Weights of a small transformer language model.
Architecture: LayerNorm before each block, rotary positions, untied embeddings, attention and MLP in parallel.
Each number is 50 + 10 x the weight over its row's rms, rounded and kept within 0 to 99. Layers, rows and columns count from 0. The size before them is the row's rms in percent of the matrix's.

# layer 8 MLP down (transposed), 960x160, rms 0.112, rows 478-521, columns 0-79
092:54 41 43 50 68 63 48 42 38 58 57 55 45 41 56 48 64 56 55 49 48 46 40 61 56 35 64 59 26 36 44 45 54 48 47 59 44 34 25 46 60 59 36 57 44 26 39 58 39 56 52 45 48 51 67 61 55 56 56 41 49 43 40 46 48 54 60 46 48 40 41 42 58 62 39 40 46 41 48 52
107:66 69 36 34 46 49 39 58 60 57 40 48 64 47 33 45 48 48 50 38 43 44 48 47 61 53 58 62 56 55 49 69 40 49 52 61 57 35 62 34 65 63 52 42 56 46 36 42 42 53 36 56 38 41 41 61 71 41 63 61 66 49 43 65 66 54 47 48 41 53 41 34 31 60 72 63 42 38 44 58
100:45 47 53 50 60 45 63 48 47 63 51 63 38 57 38 47 54 69 39 81 60 37 49 39 41 44 42 42 51 51 46 50 74 39 55 57 39 48 57 51 61 55 59 59 43 44 53 62 46 45 69 69 65 52 48 38 74 50 53 51 29 33 40 62 40 58 47 50 35 40 64 47 48 56 43 54 55 46 28 38
105:61 54 48 48 48 47 60 48 67 42 49 57 50 57 38 29 43 42 54 63 57 33 60 34 44 55 37 63 42 49 56 59 75 63 41 73 61 42 56 42 35 65 51 54 46 31 63 67 51 43 45 54 44 48 66 43 57 49 42 37 45 42 61 47 51 63 52 71 48 46 55 49 43 54 55 40 35 62 52 41
101:33 44 48 52 54 59 57 34 37 63 44 64 37 61 70 64 48 53 56 51 49 29 55 48 56 55 55 55 56 44 48 57 56 35 43 39 43 54 58 51 57 42 51 45 55 53 52 66 56 44 44 52 57 44 50 34 51 66 43 56 55 46 60 50 41 39 50 66 66 44 60 52 54 30 39 55 51 66 66 46
092:46 66 54 32 35 51 45 35 62 52 40 55 51 60 54 69 70 33 59 46 25 50 55 54 53 58 54 40 60 56 46 30 45 61 47 46 45 53 46 44 55 53 46 40 47 64 49 48 51 38 24 52 40 59 62 42 34 56 56 54 34 48 47 66 41 56 45 43 61 51 62 49 53 54 47 46 71 61 66 36
111:45 47 40 54 55 50 46 43 56 60 42 58 64 51 50 54 69 40 37 57 47 74 38 31 37 44 60 40 52 54 61 39 46 53 47 53 38 55 38 45 50 46 55 68 46 42 43 51 43 61 53 34 46 53 40 53 34 53 33 65 51 49 59 46 66 36 45 28 58 46 57 42 65 54 55 61 58 52 36 33
098:50 64 69 53 46 37 49 73 48 40 39 61 47 58 43 40 43 47 57 34 55 40 49 51 53 54 76 68 48 39 47 42 38 55 57 54 63 56 61 70 47 56 47 35 57 62 48 46 39 49 55 40 36 50 33 63 60 50 46 44 38 63 55 77 44 40 38 46 61 39 62 46 47 47 57 53 59 42 46 43
094:56 78 53 39 42 49 57 75 49 53 45 62 37 47 53 47 48 43 63 51 48 28 42 50 44 73 48 48 61 51 70 65 45 66 60 41 46 53 59 60 46 46 48 38 55 59 41 52 54 43 63 41 45 53 54 58 39 64 48 52 34 56 68 35 42 35 53 33 50 42 54 59 36 28 38 40 45 49 65 61
111:32 55 61 48 66 53 44 57 49 57 49 68 40 47 48 29 41 50 57 53 36 56 46 34 65 45 43 42 52 49 56 49 41 50 42 51 66 57 59 39 44 55 49 40 52 72 43 53 36 61 70 55 53 48 45 45 35 58 53 43 62 35 38 63 58 57 49 53 39 48 40 46 37 53 55 41 51 28 55 48
093:54 55 62 44 50 48 49 58 52 60 44 63 49 72 69 57 54 36 44 50 44 62 57 52 52 50 50 54 56 64 43 54 51 36 59 42 57 54 54 43 52 56 59 50 47 43 39 59 52 24 45 58 25 31 41 51 31 53 61 37 46 57 41 53 50 57 54 34 60 55 55 36 45 49 27 45 71 40 46 47
095:64 56 47 41 56 41 51 53 57 43 42 57 27 32 45 50 46 74 60 42 52 32 59 41 41 36 24 64 71 65 55 52 58 45 41 48 57 56 48 63 46 54 48 63 48 59 44 66 64 38 53 62 49 39 46 59 26 40 56 50 37 59 53 68 52 68 57 57 41 58 37 44 65 39 47 51 47 39 60 49
103:63 53 55 51 71 57 55 51 38 60 54 63 46 42 52 58 60 75 44 62 45 36 45 40 23 51 62 59 69 47 45 43 60 55 39 50 55 17 51 56 76 50 52 49 65 46 30 48 53 65 61 57 50 54 43 52 40 43 48 40 47 52 45 53 62 55 43 43 53 44 42 39 51 48 28 67 58 40 56 51
094:54 61 68 46 37 52 35 52 44 74 48 38 34 54 54 47 51 57 59 55 48 37 41 45 53 30 42 49 60 54 40 47 56 55 61 56 49 38 77 40 62 54 54 58 63 45 46 53 56 64 46 62 58 56 36 36 52 27 40 57 53 54 37 57 47 48 61 42 60 36 62 56 47 37 33 40 44 47 53 45
094:42 47 53 63 42 49 49 37 66 49 32 45 52 40 38 41 53 53 54 33 55 46 52 51 54 48 40 53 56 43 56 49 46 43 54 40 52 52 49 42 57 54 43 68 43 40 55 39 62 57 65 54 47 32 40 31 68 47 48 56 68 48 50 64 47 53 45 43 51 46 43 59 47 57 34 57 54 31 70 68
096:46 40 49 48 61 53 49 33 54 43 54 64 70 52 49 59 51 58 56 53 50 46 48 57 55 48 59 37 46 52 58 58 65 34 43 57 64 62 58 51 54 49 57 46 38 13 47 55 73 54 47 54 53 45 47 35 46 55 58 53 37 52 68 39 51 40 42 64 49 70 51 59 59 70 63 42 51 50 44 58
086:55 32 43 43 42 47 42 50 49 53 39 51 63 68 42 46 45 56 50 55 59 53 39 47 57 49 63 34 44 56 50 58 49 70 62 79 36 47 76 44 53 52 45 34 38 60 62 49 38 38 50 57 41 48 38 54 34 31 50 52 71 61 53 60 60 46 51 44 50 48 60 50 54 42 62 43 48 65 46 53
094:40 40 59 61 48 44 45 62 49 54 62 53 46 50 47 36 56 48 51 37 52 43 52 29 61 49 66 52 47 60 42 54 59 61 59 50 56 44 52 45 34 45 66 46 79 44 57 48 45 48 50 48 41 53 46 49 44 50 42 45 54 45 62 38 28 63 50 55 54 42 55 36 54 29 49 51 55 46 05 41
103:39 63 54 44 71 45 46 57 29 53 32 55 51 51 51 45 50 82 46 40 44 40 50 36 35 52 61 53 53 67 43 79 49 63 63 33 63 57 40 55 39 63 44 66 37 48 53 57 43 48 40 49 46 46 39 57 37 30 51 39 62 60 57 38 45 47 54 59 42 41 56 46 56 52 47 75 51 51 36 58
100:38 29 57 57 40 41 52 46 55 40 46 53 58 54 61 32 57 35 29 46 48 49 49 37 70 52 34 61 25 43 52 68 45 62 46 39 34 56 45 45 48 46 53 64 60 49 56 48 63 34 60 60 56 46 59 45 49 45 40 51 25 50 67 47 59 49 56 59 49 40 59 55 61 42 33 54 42 54 58 50
107:60 42 37 48 67 38 45 47 35 60 46 69 59 45 52 65 50 51 36 67 38 70 51 66 63 61 39 46 54 44 51 45 56 48 42 46 54 55 44 40 37 43 62 48 63 53 41 40 57 53 65 39 61 64 50 46 56 60 51 59 43 52 59 66 50 61 53 37 54 44 51 34 68 61 51 30 55 62 54 61
121:67 42 66 56 48 71 43 52 59 60 59 52 49 43 35 52 64 61 38 62 56 53 69 59 44 39 48 71 46 39 61 30 48 44 50 46 34 49 57 38 55 49 55 58 52 27 58 43 53 56 44 47 59 55 44 41 51 49 38 61 56 49 45 47 53 31 42 38 50 64 60 69 59 47 32 42 63 49 56 48
099:41 40 60 56 53 47 48 46 48 58 69 47 41 48 49 48 65 50 53 46 53 40 31 34 51 49 44 35 62 47 67 54 52 48 45 47 47 56 48 56 39 47 44 70 59 51 48 50 74 42 41 60 56 56 59 43 56 45 56 58 69 52 33 54 35 51 67 42 48 48 28 53 63 50 70 52 61 59 28 52
110:45 46 51 52 38 49 58 55 48 50 58 52 61 64 49 48 60 57 33 45 52 55 35 58 40 54 68 41 50 64 49 49 31 47 51 50 42 65 59 39 48 57 60 50 43 34 41 52 58 36 64 35 51 53 61 42 51 57 53 53 49 35 57 50 64 46 44 49 44 63 70 58 53 64 47 75 43 48 52 70
094:50 57 52 40 49 47 56 69 51 51 41 45 27 54 46 58 56 20 54 57 53 43 50 47 49 51 58 45 62 49 66 44 62 43 33 62 53 46 57 23 68 57 55 41 67 47 52 60 48 56 60 46 44 68 55 56 35 32 50 42 60 48 41 55 39 61 56 69 43 49 49 45 44 48 48 43 34 56 65 50
094:41 66 60 43 53 48 43 42 40 55 50 30 54 54 54 31 61 54 72 42 52 41 57 48 40 58 66 52 39 33 44 56 51 58 52 18 20 44 45 55 52 40 52 52 39 51 54 41 49 45 36 59 48 54 48 54 60 55 51 59 44 44 45 53 28 49 52 52 46 47 43 45 55 61 66 43 61 52 36 61
101:57 42 60 47 55 47 56 40 53 45 59 47 64 53 54 54 52 57 59 63 57 34 59 42 57 51 58 39 41 56 19 52 45 50 62 34 57 46 41 46 45 47 49 65 43 33 77 58 46 64 46 58 43 44 44 54 61 63 57 45 44 52 42 41 46 40 46 47 39 42 53 73 42 59 43 44 51 40 46 58
102:50 51 54 50 53 53 49 47 51 52 60 52 47 72 40 47 39 61 33 53 42 63 33 51 39 68 65 48 52 55 66 59 54 45 50 33 32 42 53 36 45 34 66 54 64 53 46 36 45 40 55 56 61 70 46 66 49 44 73 48 80 48 53 43 53 55 72 55 36 63 55 49 36 35 44 45 62 52 73 55
100:52 56 40 54 50 65 39 63 43 55 48 57 57 53 56 48 43 59 61 26 52 51 44 56 44 47 31 82 42 52 59 47 36 46 64 53 35 52 47 56 49 65 37 60 61 68 41 42 40 38 49 22 51 52 51 60 43 46 65 62 44 45 47 38 38 50 47 63 49 54 65 32 47 43 39 54 48 53 39 25
101:47 46 56 28 44 41 48 55 67 48 46 47 47 32 53 33 32 50 48 42 36 36 52 50 62 39 56 58 44 38 51 59 54 49 55 54 54 36 52 57 71 59 50 32 58 59 38 30 45 40 45 62 57 58 60 58 48 66 61 57 39 46 63 64 45 58 60 37 42 45 63 65 52 52 46 35 51 57 59 64
102:57 61 58 39 41 67 51 54 53 38 49 61 56 44 49 68 34 68 50 52 57 66 55 37 50 44 47 57 54 53 54 38 54 49 47 47 46 48 53 48 46 39 82 49 46 27 68 62 58 50 40 47 41 45 27 52 51 41 54 41 47 26 47 72 49 60 41 52 47 50 38 52 52 51 41 48 62 47 45 48
087:53 58 65 43 60 43 50 47 28 43 36 52 37 42 52 60 37 63 36 52 59 52 49 47 33 43 45 48 50 42 54 39 52 65 36 69 50 54 75 57 48 59 57 54 51 46 45 44 46 57 51 53 52 47 45 51 50 42 26 61 44 57 46 37 58 49 33 63 55 29 63 46 59 55 64 72 44 50 50 61
096:66 49 42 49 47 46 59 52 38 47 60 62 43 56 63 50 59 65 55 37 32 47 60 53 43 57 67 41 53 43 41 53 47 49 36 56 43 45 48 47 66 54 43 29 52 59 47 40 47 52 68 63 42 45 48 41 42 31 38 46 61 63 57 38 43 33 51 61 68 61 55 37 52 54 50 50 46 49 41 57
090:86 71 54 46 46 43 53 47 56 55 48 43 43 60 53 48 41 56 57 54 58 47 57 58 55 50 59 62 35 38 38 47 55 51 47 52 43 45 50 36 36 49 40 60 57 45 57 66 42 59 48 55 53 55 35 62 33 49 46 62 60 41 55 40 49 55 61 61 72 53 42 28 45 41 33 44 53 50 56 67
101:40 44 41 39 42 34 53 52 49 45 55 55 51 48 67 50 52 55 49 37 48 56 55 75 55 50 50 67 44 49 46 56 41 62 51 62 45 43 60 38 57 47 31 43 37 38 41 74 42 55 61 41 42 36 50 45 56 52 55 49 28 52 48 41 39 39 63 52 47 59 47 47 49 65 55 38 55 54 33 49
102:48 60 59 46 36 71 57 38 48 39 51 55 53 45 57 43 72 54 55 51 41 28 55 42 46 59 51 53 57 57 47 33 51 48 31 60 69 34 38 55 60 52 54 39 62 49 47 44 58 53 36 60 40 65 54 61 46 32 56 45 57 58 68 51 27 43 32 42 49 54 19 39 53 47 51 39 55 76 54 43
093:80 36 69 25 48 36 43 36 37 37 69 48 50 45 59 49 61 55 42 51 55 68 55 50 35 46 50 47 40 43 49 46 54 58 40 48 60 54 47 64 35 48 50 59 58 42 60 46 53 43 48 53 43 47 52 51 51 61 47 73 43 55 41 48 36 40 42 45 59 56 64 45 36 37 67 43 67 58 38 43
103:52 72 62 52 41 59 48 64 49 59 46 67 48 53 52 38 33 47 53 53 53 51 57 50 58 52 54 38 65 34 45 27 53 68 52 57 52 54 50 38 44 46 58 44 43 59 30 48 63 46 45 51 56 44 50 62 50 49 36 43 35 64 68 60 40 34 56 47 29 53 50 50 47 51 51 55 28 58 45 54
089:55 63 41 50 49 51 38 40 51 61 49 33 47 56 45 51 44 67 38 48 50 50 37 47 60 50 60 51 45 64 44 43 47 53 55 56 35 48 50 44 52 42 55 61 66 57 55 51 49 30 57 65 49 73 52 60 36 34 35 45 59 47 32 59 43 69 48 57 54 42 33 62 56 63 44 33 61 54 44 58
087:60 48 71 53 50 38 39 66 39 72 43 64 42 40 56 52 36 40 40 50 47 42 43 58 60 47 58 29 66 64 54 47 51 50 56 40 40 55 50 53 44 49 48 47 67 68 42 51 63 52 59 59 58 55 50 51 47 57 49 52 55 32 69 62 61 49 43 49 45 53 53 57 54 45 42 47 51 65 48 67
104:47 36 56 29 46 57 49 55 49 63 55 54 55 34 34 58 25 46 51 37 49 49 53 69 40 57 49 46 63 33 46 43 56 45 65 56 36 56 54 49 56 56 45 52 57 59 71 35 56 47 51 66 43 49 43 58 49 40 30 48 52 64 51 63 54 33 55 45 53 46 42 75 51 37 32 56 55 52 45 55
102:43 70 48 51 21 45 69 57 38 56 49 45 55 54 55 63 76 38 33 40 53 51 74 46 52 57 62 65 59 48 48 29 54 58 51 47 57 61 44 47 49 39 44 66 46 48 50 30 48 54 45 48 49 33 56 58 63 46 55 50 63 48 47 49 55 45 62 59 57 42 52 44 57 57 41 47 47 23 49 31
095:55 47 51 44 41 40 48 58 61 55 66 46 35 50 38 53 47 52 51 28 36 47 48 56 53 47 51 39 44 66 41 50 48 58 47 62 54 66 44 69 60 49 31 45 29 49 47 38 42 55 41 61 52 51 44 51 42 59 58 64 46 61 49 40 48 31 64 49 52 44 61 62 35 66 55 52 43 49 38 69
096:37 49 53 53 57 52 62 52 56 30 59 44 59 49 51 52 49 39 55 32 59 63 50 50 46 59 29 60 51 64 49 68 41 35 42 46 48 40 29 45 47 47 47 63 56 48 43 47 36 56 53 54 60 61 62 63 53 66 59 49 41 39 55 61 60 48 39 60 50 55 66 50 58 33 59 54 43 54 42 33
# layer 8 MLP up, 960x160, rms 0.143, rows 479-522, columns 0-79
109:47 46 55 46 71 45 61 55 54 37 33 53 44 61 41 58 34 35 48 69 62 46 47 47 64 43 44 57 34 40 49 47 31 57 52 70 68 34 58 53 41 46 61 38 57 76 51 48 61 65 53 50 47 40 50 62 42 53 49 49 62 51 52 31 45 58 45 58 42 38 47 56 48 57 54 54 60 57 29 51
103:49 35 58 47 56 68 44 39 57 52 51 60 59 63 76 51 40 32 65 61 45 52 51 55 51 39 42 50 49 46 46 49 49 59 45 33 61 50 71 55 46 55 63 43 54 62 56 59 52 65 20 56 42 56 53 42 62 32 63 68 67 51 59 50 46 57 70 61 64 53 52 53 30 67 49 53 52 41 51 52
100:57 52 57 48 66 59 41 63 57 51 33 42 58 48 55 39 44 39 75 52 47 46 47 45 38 45 39 36 48 46 53 49 49 65 48 56 46 52 44 54 53 41 57 56 67 74 42 68 44 45 38 34 43 36 51 56 53 54 55 53 51 68 51 55 49 52 76 48 49 48 47 47 70 64 54 53 43 56 67 65
098:45 56 45 56 58 59 58 53 56 58 54 48 55 61 56 53 42 49 45 51 60 50 42 53 72 47 57 46 44 53 44 45 38 34 56 59 53 41 40 51 42 57 57 54 60 62 37 49 60 68 55 61 48 46 46 16 64 34 42 59 76 52 33 66 40 42 57 52 60 46 49 63 34 44 41 44 36 50 72 54
098:60 41 34 46 43 44 42 51 56 50 29 37 31 49 51 52 45 51 61 42 53 64 55 42 57 63 55 51 55 50 58 43 59 57 60 62 49 55 73 63 31 38 59 55 45 55 58 44 46 40 43 52 52 59 42 55 23 40 53 73 70 55 67 54 59 50 38 53 53 47 63 53 54 52 59 52 31 54 44 60
113:45 45 53 52 34 48 65 59 57 53 57 54 60 53 54 29 54 61 80 35 52 51 37 52 51 46 38 40 38 40 35 45 53 50 47 43 57 48 37 32 41 38 45 50 38 42 32 57 59 46 40 53 42 46 47 54 55 43 58 29 68 46 43 63 60 31 36 59 65 58 68 44 54 36 36 61 49 48 46 48
097:47 53 37 54 29 60 54 55 62 60 46 58 45 58 30 51 42 52 45 50 69 56 26 51 59 53 50 39 40 74 41 72 49 50 57 54 46 38 54 50 62 67 48 55 54 50 43 41 44 54 42 52 66 43 47 41 36 53 54 49 48 44 46 49 40 49 45 62 41 47 44 58 52 53 46 39 32 37 42 62
097:51 40 37 38 72 46 48 49 72 55 41 53 45 41 42 44 32 50 54 58 56 56 51 54 52 46 57 49 55 33 45 60 41 38 36 40 69 45 58 47 56 54 69 38 53 57 26 31 45 46 57 30 60 28 57 61 60 60 42 53 71 43 53 33 39 58 71 65 58 54 54 60 52 50 56 58 42 57 55 41
105:57 49 38 47 47 48 34 50 43 50 42 49 51 43 34 46 40 70 45 43 61 67 64 35 59 47 45 70 45 72 49 71 52 55 48 52 37 53 56 58 52 67 58 40 61 44 48 43 58 42 57 34 59 42 52 51 40 52 50 51 54 58 61 51 34 55 46 40 47 64 61 46 57 75 41 56 37 37 49 63
097:35 45 53 59 50 71 52 40 55 47 44 49 43 47 56 55 46 52 54 36 65 63 59 48 32 40 68 36 68 37 49 50 54 39 50 58 54 50 54 41 45 50 50 46 50 60 62 57 59 71 51 43 47 54 60 57 50 42 51 48 40 34 36 56 35 45 49 57 31 54 50 59 53 45 63 48 32 48 56 53
094:40 57 43 57 49 47 50 59 57 57 66 54 46 50 40 58 42 48 56 42 58 49 63 56 74 35 61 37 57 66 51 54 31 56 58 79 47 57 55 62 47 68 37 45 44 44 56 52 47 59 64 51 55 29 53 48 38 54 62 54 57 35 55 44 53 50 45 49 38 41 39 63 48 41 44 37 54 50 61 45
094:71 49 52 49 29 44 43 51 59 63 59 51 40 68 59 43 47 37 62 49 44 59 54 43 52 54 64 46 63 49 29 53 51 39 47 41 59 63 43 43 50 51 53 59 16 55 57 50 49 44 39 35 47 68 52 34 44 41 70 59 60 41 27 44 53 48 55 71 57 43 49 44 68 53 68 47 46 47 40 48
098:33 52 55 64 70 47 53 54 62 55 51 52 53 43 44 39 53 41 58 54 52 65 54 47 46 51 63 49 43 50 63 54 32 31 45 40 47 56 38 65 27 50 53 54 52 51 56 47 46 40 50 39 70 49 64 40 47 73 57 49 37 47 49 61 59 43 44 52 43 55 31 45 47 70 64 51 47 48 60 68
099:33 65 49 58 73 52 54 47 55 34 42 47 57 44 56 54 43 58 51 56 47 35 59 67 48 61 48 42 60 53 57 63 56 52 43 34 52 53 61 40 39 25 48 30 50 49 43 57 59 45 53 67 51 61 55 63 45 29 63 49 38 40 61 50 79 36 56 31 59 52 51 42 49 36 48 42 53 51 52 50
098:73 51 51 62 56 45 33 39 63 45 37 47 46 33 55 41 36 54 59 41 39 85 55 41 60 59 47 58 58 45 61 37 48 53 66 49 39 42 53 60 45 36 51 32 48 49 72 55 48 51 36 43 43 51 54 53 52 47 45 47 45 42 50 37 49 48 65 38 49 35 35 57 44 40 64 49 43 35 41 36
082:52 57 60 46 66 48 59 27 53 48 57 59 44 45 37 67 62 21 51 42 55 39 72 78 52 54 39 64 39 49 46 43 45 48 45 48 52 52 34 31 28 46 44 67 41 57 56 43 52 48 35 35 56 60 50 68 37 60 40 49 52 53 52 45 61 50 45 50 51 46 59 53 57 55 66 44 39 42 62 49
097:31 38 56 51 59 65 51 55 36 46 33 52 47 57 48 38 26 52 55 51 47 51 61 59 35 40 47 54 54 58 45 39 67 44 37 53 59 62 54 61 55 47 55 59 55 68 58 66 57 70 64 65 61 54 61 64 53 29 58 61 68 58 44 61 44 53 58 50 52 57 54 54 41 61 39 64 55 44 47 45
103:54 38 54 52 33 50 56 54 44 47 55 54 39 46 56 60 45 44 53 51 44 51 63 49 55 33 74 52 39 51 52 58 50 47 55 65 40 42 53 38 57 71 40 47 57 42 38 45 50 52 39 59 35 42 50 47 48 42 29 54 44 41 37 58 35 42 58 70 48 53 46 52 21 50 28 42 48 44 58 67
103:40 56 58 61 57 41 59 43 63 62 46 40 33 37 45 61 40 52 58 52 63 39 44 47 57 40 52 61 65 52 38 56 27 47 59 29 42 39 75 54 53 54 40 57 36 51 55 57 44 48 45 55 46 29 38 45 47 60 54 14 64 54 57 46 56 45 53 45 54 53 37 51 42 63 44 52 54 52 62 48
102:37 38 46 66 51 43 41 41 55 65 44 56 51 48 40 39 51 50 64 49 44 54 46 43 40 56 61 50 58 55 42 66 47 51 35 51 44 35 66 45 60 56 72 53 35 65 48 19 33 49 64 55 63 40 44 44 45 48 65 57 62 52 50 49 38 56 50 64 40 38 43 47 43 44 64 56 48 40 60 63
113:64 29 49 51 42 51 34 55 64 68 53 44 71 41 38 44 40 46 47 79 44 63 40 48 54 39 51 65 43 63 40 60 78 44 52 40 59 46 54 48 41 50 38 60 43 57 64 70 65 38 34 39 59 64 56 49 44 55 58 57 45 54 52 40 47 58 42 41 40 56 60 46 51 50 54 54 57 63 40 43
102:52 53 79 49 49 40 46 64 56 34 55 65 44 36 33 58 62 51 44 60 44 54 49 39 61 54 45 45 49 59 57 49 66 36 46 62 51 38 72 55 57 37 40 52 31 41 50 61 46 67 55 46 44 63 56 50 63 47 41 35 60 37 42 55 57 39 50 53 62 45 55 45 39 35 65 49 55 58 59 55
104:57 39 57 66 50 42 51 32 53 36 32 43 52 53 32 52 39 44 39 45 46 66 60 46 58 56 56 50 55 52 56 61 57 53 54 47 56 37 41 48 56 71 48 55 51 65 53 49 26 57 54 42 52 49 48 55 45 48 33 58 50 64 40 59 50 42 48 53 51 54 45 42 56 62 42 31 52 71 64 38
097:63 47 44 53 36 64 63 61 41 51 42 51 36 65 47 45 51 58 55 60 65 50 73 42 55 58 61 56 48 38 56 69 46 62 64 53 57 54 46 48 41 47 44 65 53 46 40 49 63 37 38 34 52 50 55 53 61 76 56 46 33 22 51 25 59 63 38 50 63 28 43 64 44 67 56 48 36 38 47 63
101:71 45 61 56 37 57 65 46 42 33 41 58 43 51 56 57 45 44 49 49 59 50 44 29 54 43 45 46 27 49 47 37 48 42 48 52 66 48 46 41 60 48 61 55 49 50 39 42 48 45 37 62 80 44 55 49 44 56 45 51 45 64 60 46 51 34 56 55 49 65 40 50 37 47 44 46 45 41 48 30
101:50 45 43 67 35 55 51 65 36 62 53 36 42 48 75 55 57 53 63 52 50 79 46 63 43 65 48 41 52 47 40 67 46 58 49 62 68 48 44 60 42 50 51 58 55 44 64 47 63 37 54 37 59 62 48 64 49 50 52 38 69 26 35 38 50 43 46 50 57 56 45 56 57 43 53 37 55 51 54 55
106:56 42 37 41 43 45 52 66 51 61 37 37 55 46 57 59 44 40 57 70 50 63 51 42 37 44 57 49 57 55 59 62 42 63 49 35 55 43 56 56 51 52 57 39 54 51 48 50 49 42 44 61 51 43 38 68 62 43 39 37 45 53 44 45 44 51 52 40 41 48 42 50 48 64 32 44 52 56 56 54
096:52 55 41 62 53 41 44 44 48 42 40 55 60 43 35 47 40 45 57 59 45 55 43 48 40 45 55 65 60 56 41 52 71 48 44 56 46 55 50 49 39 33 35 57 65 48 63 54 74 51 59 62 32 62 48 56 45 48 35 56 70 66 61 43 45 52 42 31 51 35 61 48 56 46 51 52 42 61 61 58
096:44 72 47 54 32 56 51 65 30 37 34 36 75 50 50 60 48 45 55 45 53 55 44 40 45 51 60 48 58 58 49 55 64 53 40 56 43 48 48 51 47 63 62 38 41 49 42 30 58 52 40 43 44 56 53 44 49 59 30 39 34 62 48 53 42 32 40 50 52 73 52 43 41 51 42 66 34 38 60 39
104:36 42 47 48 42 49 61 58 47 51 42 49 53 28 39 47 56 51 57 50 65 57 41 61 33 45 52 58 60 28 51 58 46 47 38 47 68 48 42 48 74 61 54 46 50 52 53 59 55 57 34 51 36 53 28 65 62 55 68 37 49 50 50 60 45 49 58 56 52 28 47 37 58 63 50 53 57 55 57 54
091:44 44 56 56 53 66 40 50 59 54 28 50 56 50 58 34 48 37 65 43 44 59 51 64 65 52 50 52 47 23 46 44 49 33 55 42 37 63 42 64 51 54 31 61 60 66 52 45 57 41 52 35 57 35 42 43 56 40 58 55 39 46 58 48 49 60 50 37 42 53 52 48 55 39 53 45 59 58 64 54
100:46 42 54 70 74 44 57 44 56 51 58 37 60 56 57 47 46 30 69 50 37 60 65 59 54 39 60 58 48 61 61 47 44 31 51 43 36 53 51 41 54 40 51 52 56 43 32 57 40 50 47 34 46 36 37 64 50 67 55 55 45 69 61 56 52 47 37 56 41 44 60 55 34 31 64 55 49 56 52 33
083:29 39 80 49 57 59 48 48 51 39 51 59 70 35 56 53 56 41 43 56 52 58 47 30 34 44 38 61 53 69 32 53 57 41 56 63 69 45 49 50 74 49 55 43 32 47 45 56 52 53 23 42 53 37 57 57 66 51 47 49 53 55 60 37 53 55 59 40 37 63 49 71 53 49 53 38 47 47 68 42
100:54 51 54 51 43 59 48 55 35 45 37 51 45 47 54 46 37 49 65 47 54 70 20 47 49 53 47 61 46 51 60 44 44 36 54 39 63 58 67 36 44 35 34 58 51 58 59 38 37 59 46 58 43 55 54 61 48 40 34 58 41 56 50 48 51 45 45 47 56 56 64 45 45 39 50 50 54 54 40 66
110:43 40 55 51 60 29 59 61 49 45 44 60 43 51 45 41 58 49 71 37 56 51 51 55 48 51 52 29 48 46 57 50 48 54 40 38 56 64 69 42 48 54 48 54 36 50 56 49 53 51 57 54 52 81 58 53 25 43 47 56 56 62 61 66 51 60 46 59 75 46 49 54 48 47 36 49 45 53 44 54
089:43 60 48 53 36 69 48 52 36 51 57 47 41 37 45 66 26 53 62 53 57 64 45 38 61 45 49 52 47 48 59 48 31 61 48 56 61 50 49 50 54 38 36 51 47 48 52 47 30 50 61 36 63 44 47 25 44 53 48 52 49 39 47 63 49 48 38 68 45 44 48 46 38 67 45 45 55 43 43 50
103:38 65 47 54 46 49 47 42 56 44 53 37 53 48 59 60 45 67 40 49 64 29 54 46 42 55 48 42 46 51 49 40 62 53 44 60 58 39 50 52 46 50 43 51 55 36 53 26 45 76 42 41 76 41 46 31 55 42 53 42 71 46 54 39 52 45 35 46 40 58 72 38 47 57 40 64 33 35 49 48
090:49 68 62 68 45 48 50 55 47 53 52 70 50 53 49 39 30 46 42 62 62 55 49 32 45 43 53 51 49 46 43 57 63 59 56 66 67 66 33 39 46 49 54 40 46 37 75 44 51 46 48 40 47 53 46 42 49 56 56 48 63 36 44 66 44 41 46 58 66 54 59 49 55 41 60 69 58 52 34 49
086:47 42 29 65 49 55 45 43 63 72 48 48 45 53 33 46 42 43 36 52 54 54 31 34 51 52 49 51 45 43 30 48 51 38 41 53 58 41 42 46 56 56 55 42 55 46 42 49 34 40 50 61 39 58 51 50 41 38 55 55 41 48 27 46 49 41 39 59 46 47 19 43 46 70 42 53 48 45 50 40
107:34 53 63 49 41 53 66 34 44 57 62 41 53 42 40 45 45 58 67 43 64 69 47 57 53 43 42 50 36 40 44 53 41 78 49 47 54 26 46 35 48 50 51 63 47 62 71 63 63 26 35 52 63 62 59 42 51 40 53 50 37 52 55 60 47 44 43 60 60 70 58 42 41 48 64 41 58 59 61 52
101:52 44 45 56 44 59 50 52 59 44 45 48 37 66 55 51 42 45 42 57 55 54 37 43 40 57 63 41 31 57 47 57 56 39 48 59 41 50 44 44 54 46 40 31 53 57 51 53 39 44 67 58 58 54 35 58 61 59 58 45 31 45 69 33 68 43 44 44 63 51 50 59 54 56 53 61 56 50 63 58
103:47 48 47 51 49 46 44 53 43 63 29 60 72 32 59 53 41 57 44 48 56 54 49 30 37 59 54 38 65 35 59 60 36 44 34 48 52 40 54 64 48 52 41 43 64 65 52 39 51 46 49 49 58 59 60 45 56 21 48 60 58 48 52 67 42 39 63 60 63 55 54 45 54 71 42 65 54 45 51 78
106:42 49 45 42 49 46 46 59 68 44 38 44 49 61 63 63 47 56 49 31 57 44 56 63 50 56 25 50 40 42 36 58 50 48 47 45 33 43 46 34 44 44 48 52 65 38 51 56 63 53 69 68 52 60 64 44 59 59 63 49 44 47 62 52 38 36 43 43 44 57 55 37 54 45 64 69 49 62 40 49
108:48 63 43 36 80 58 40 74 51 69 42 49 44 48 44 30 44 37 53 68 51 49 53 44 43 58 25 53 50 44 32 29 59 38 58 36 55 54 45 57 47 53 50 65 51 66 40 48 45 63 55 55 52 43 54 40 64 34 47 32 47 59 57 59 53 54 41 59 44 42 38 59 49 45 47 40 55 60 58 50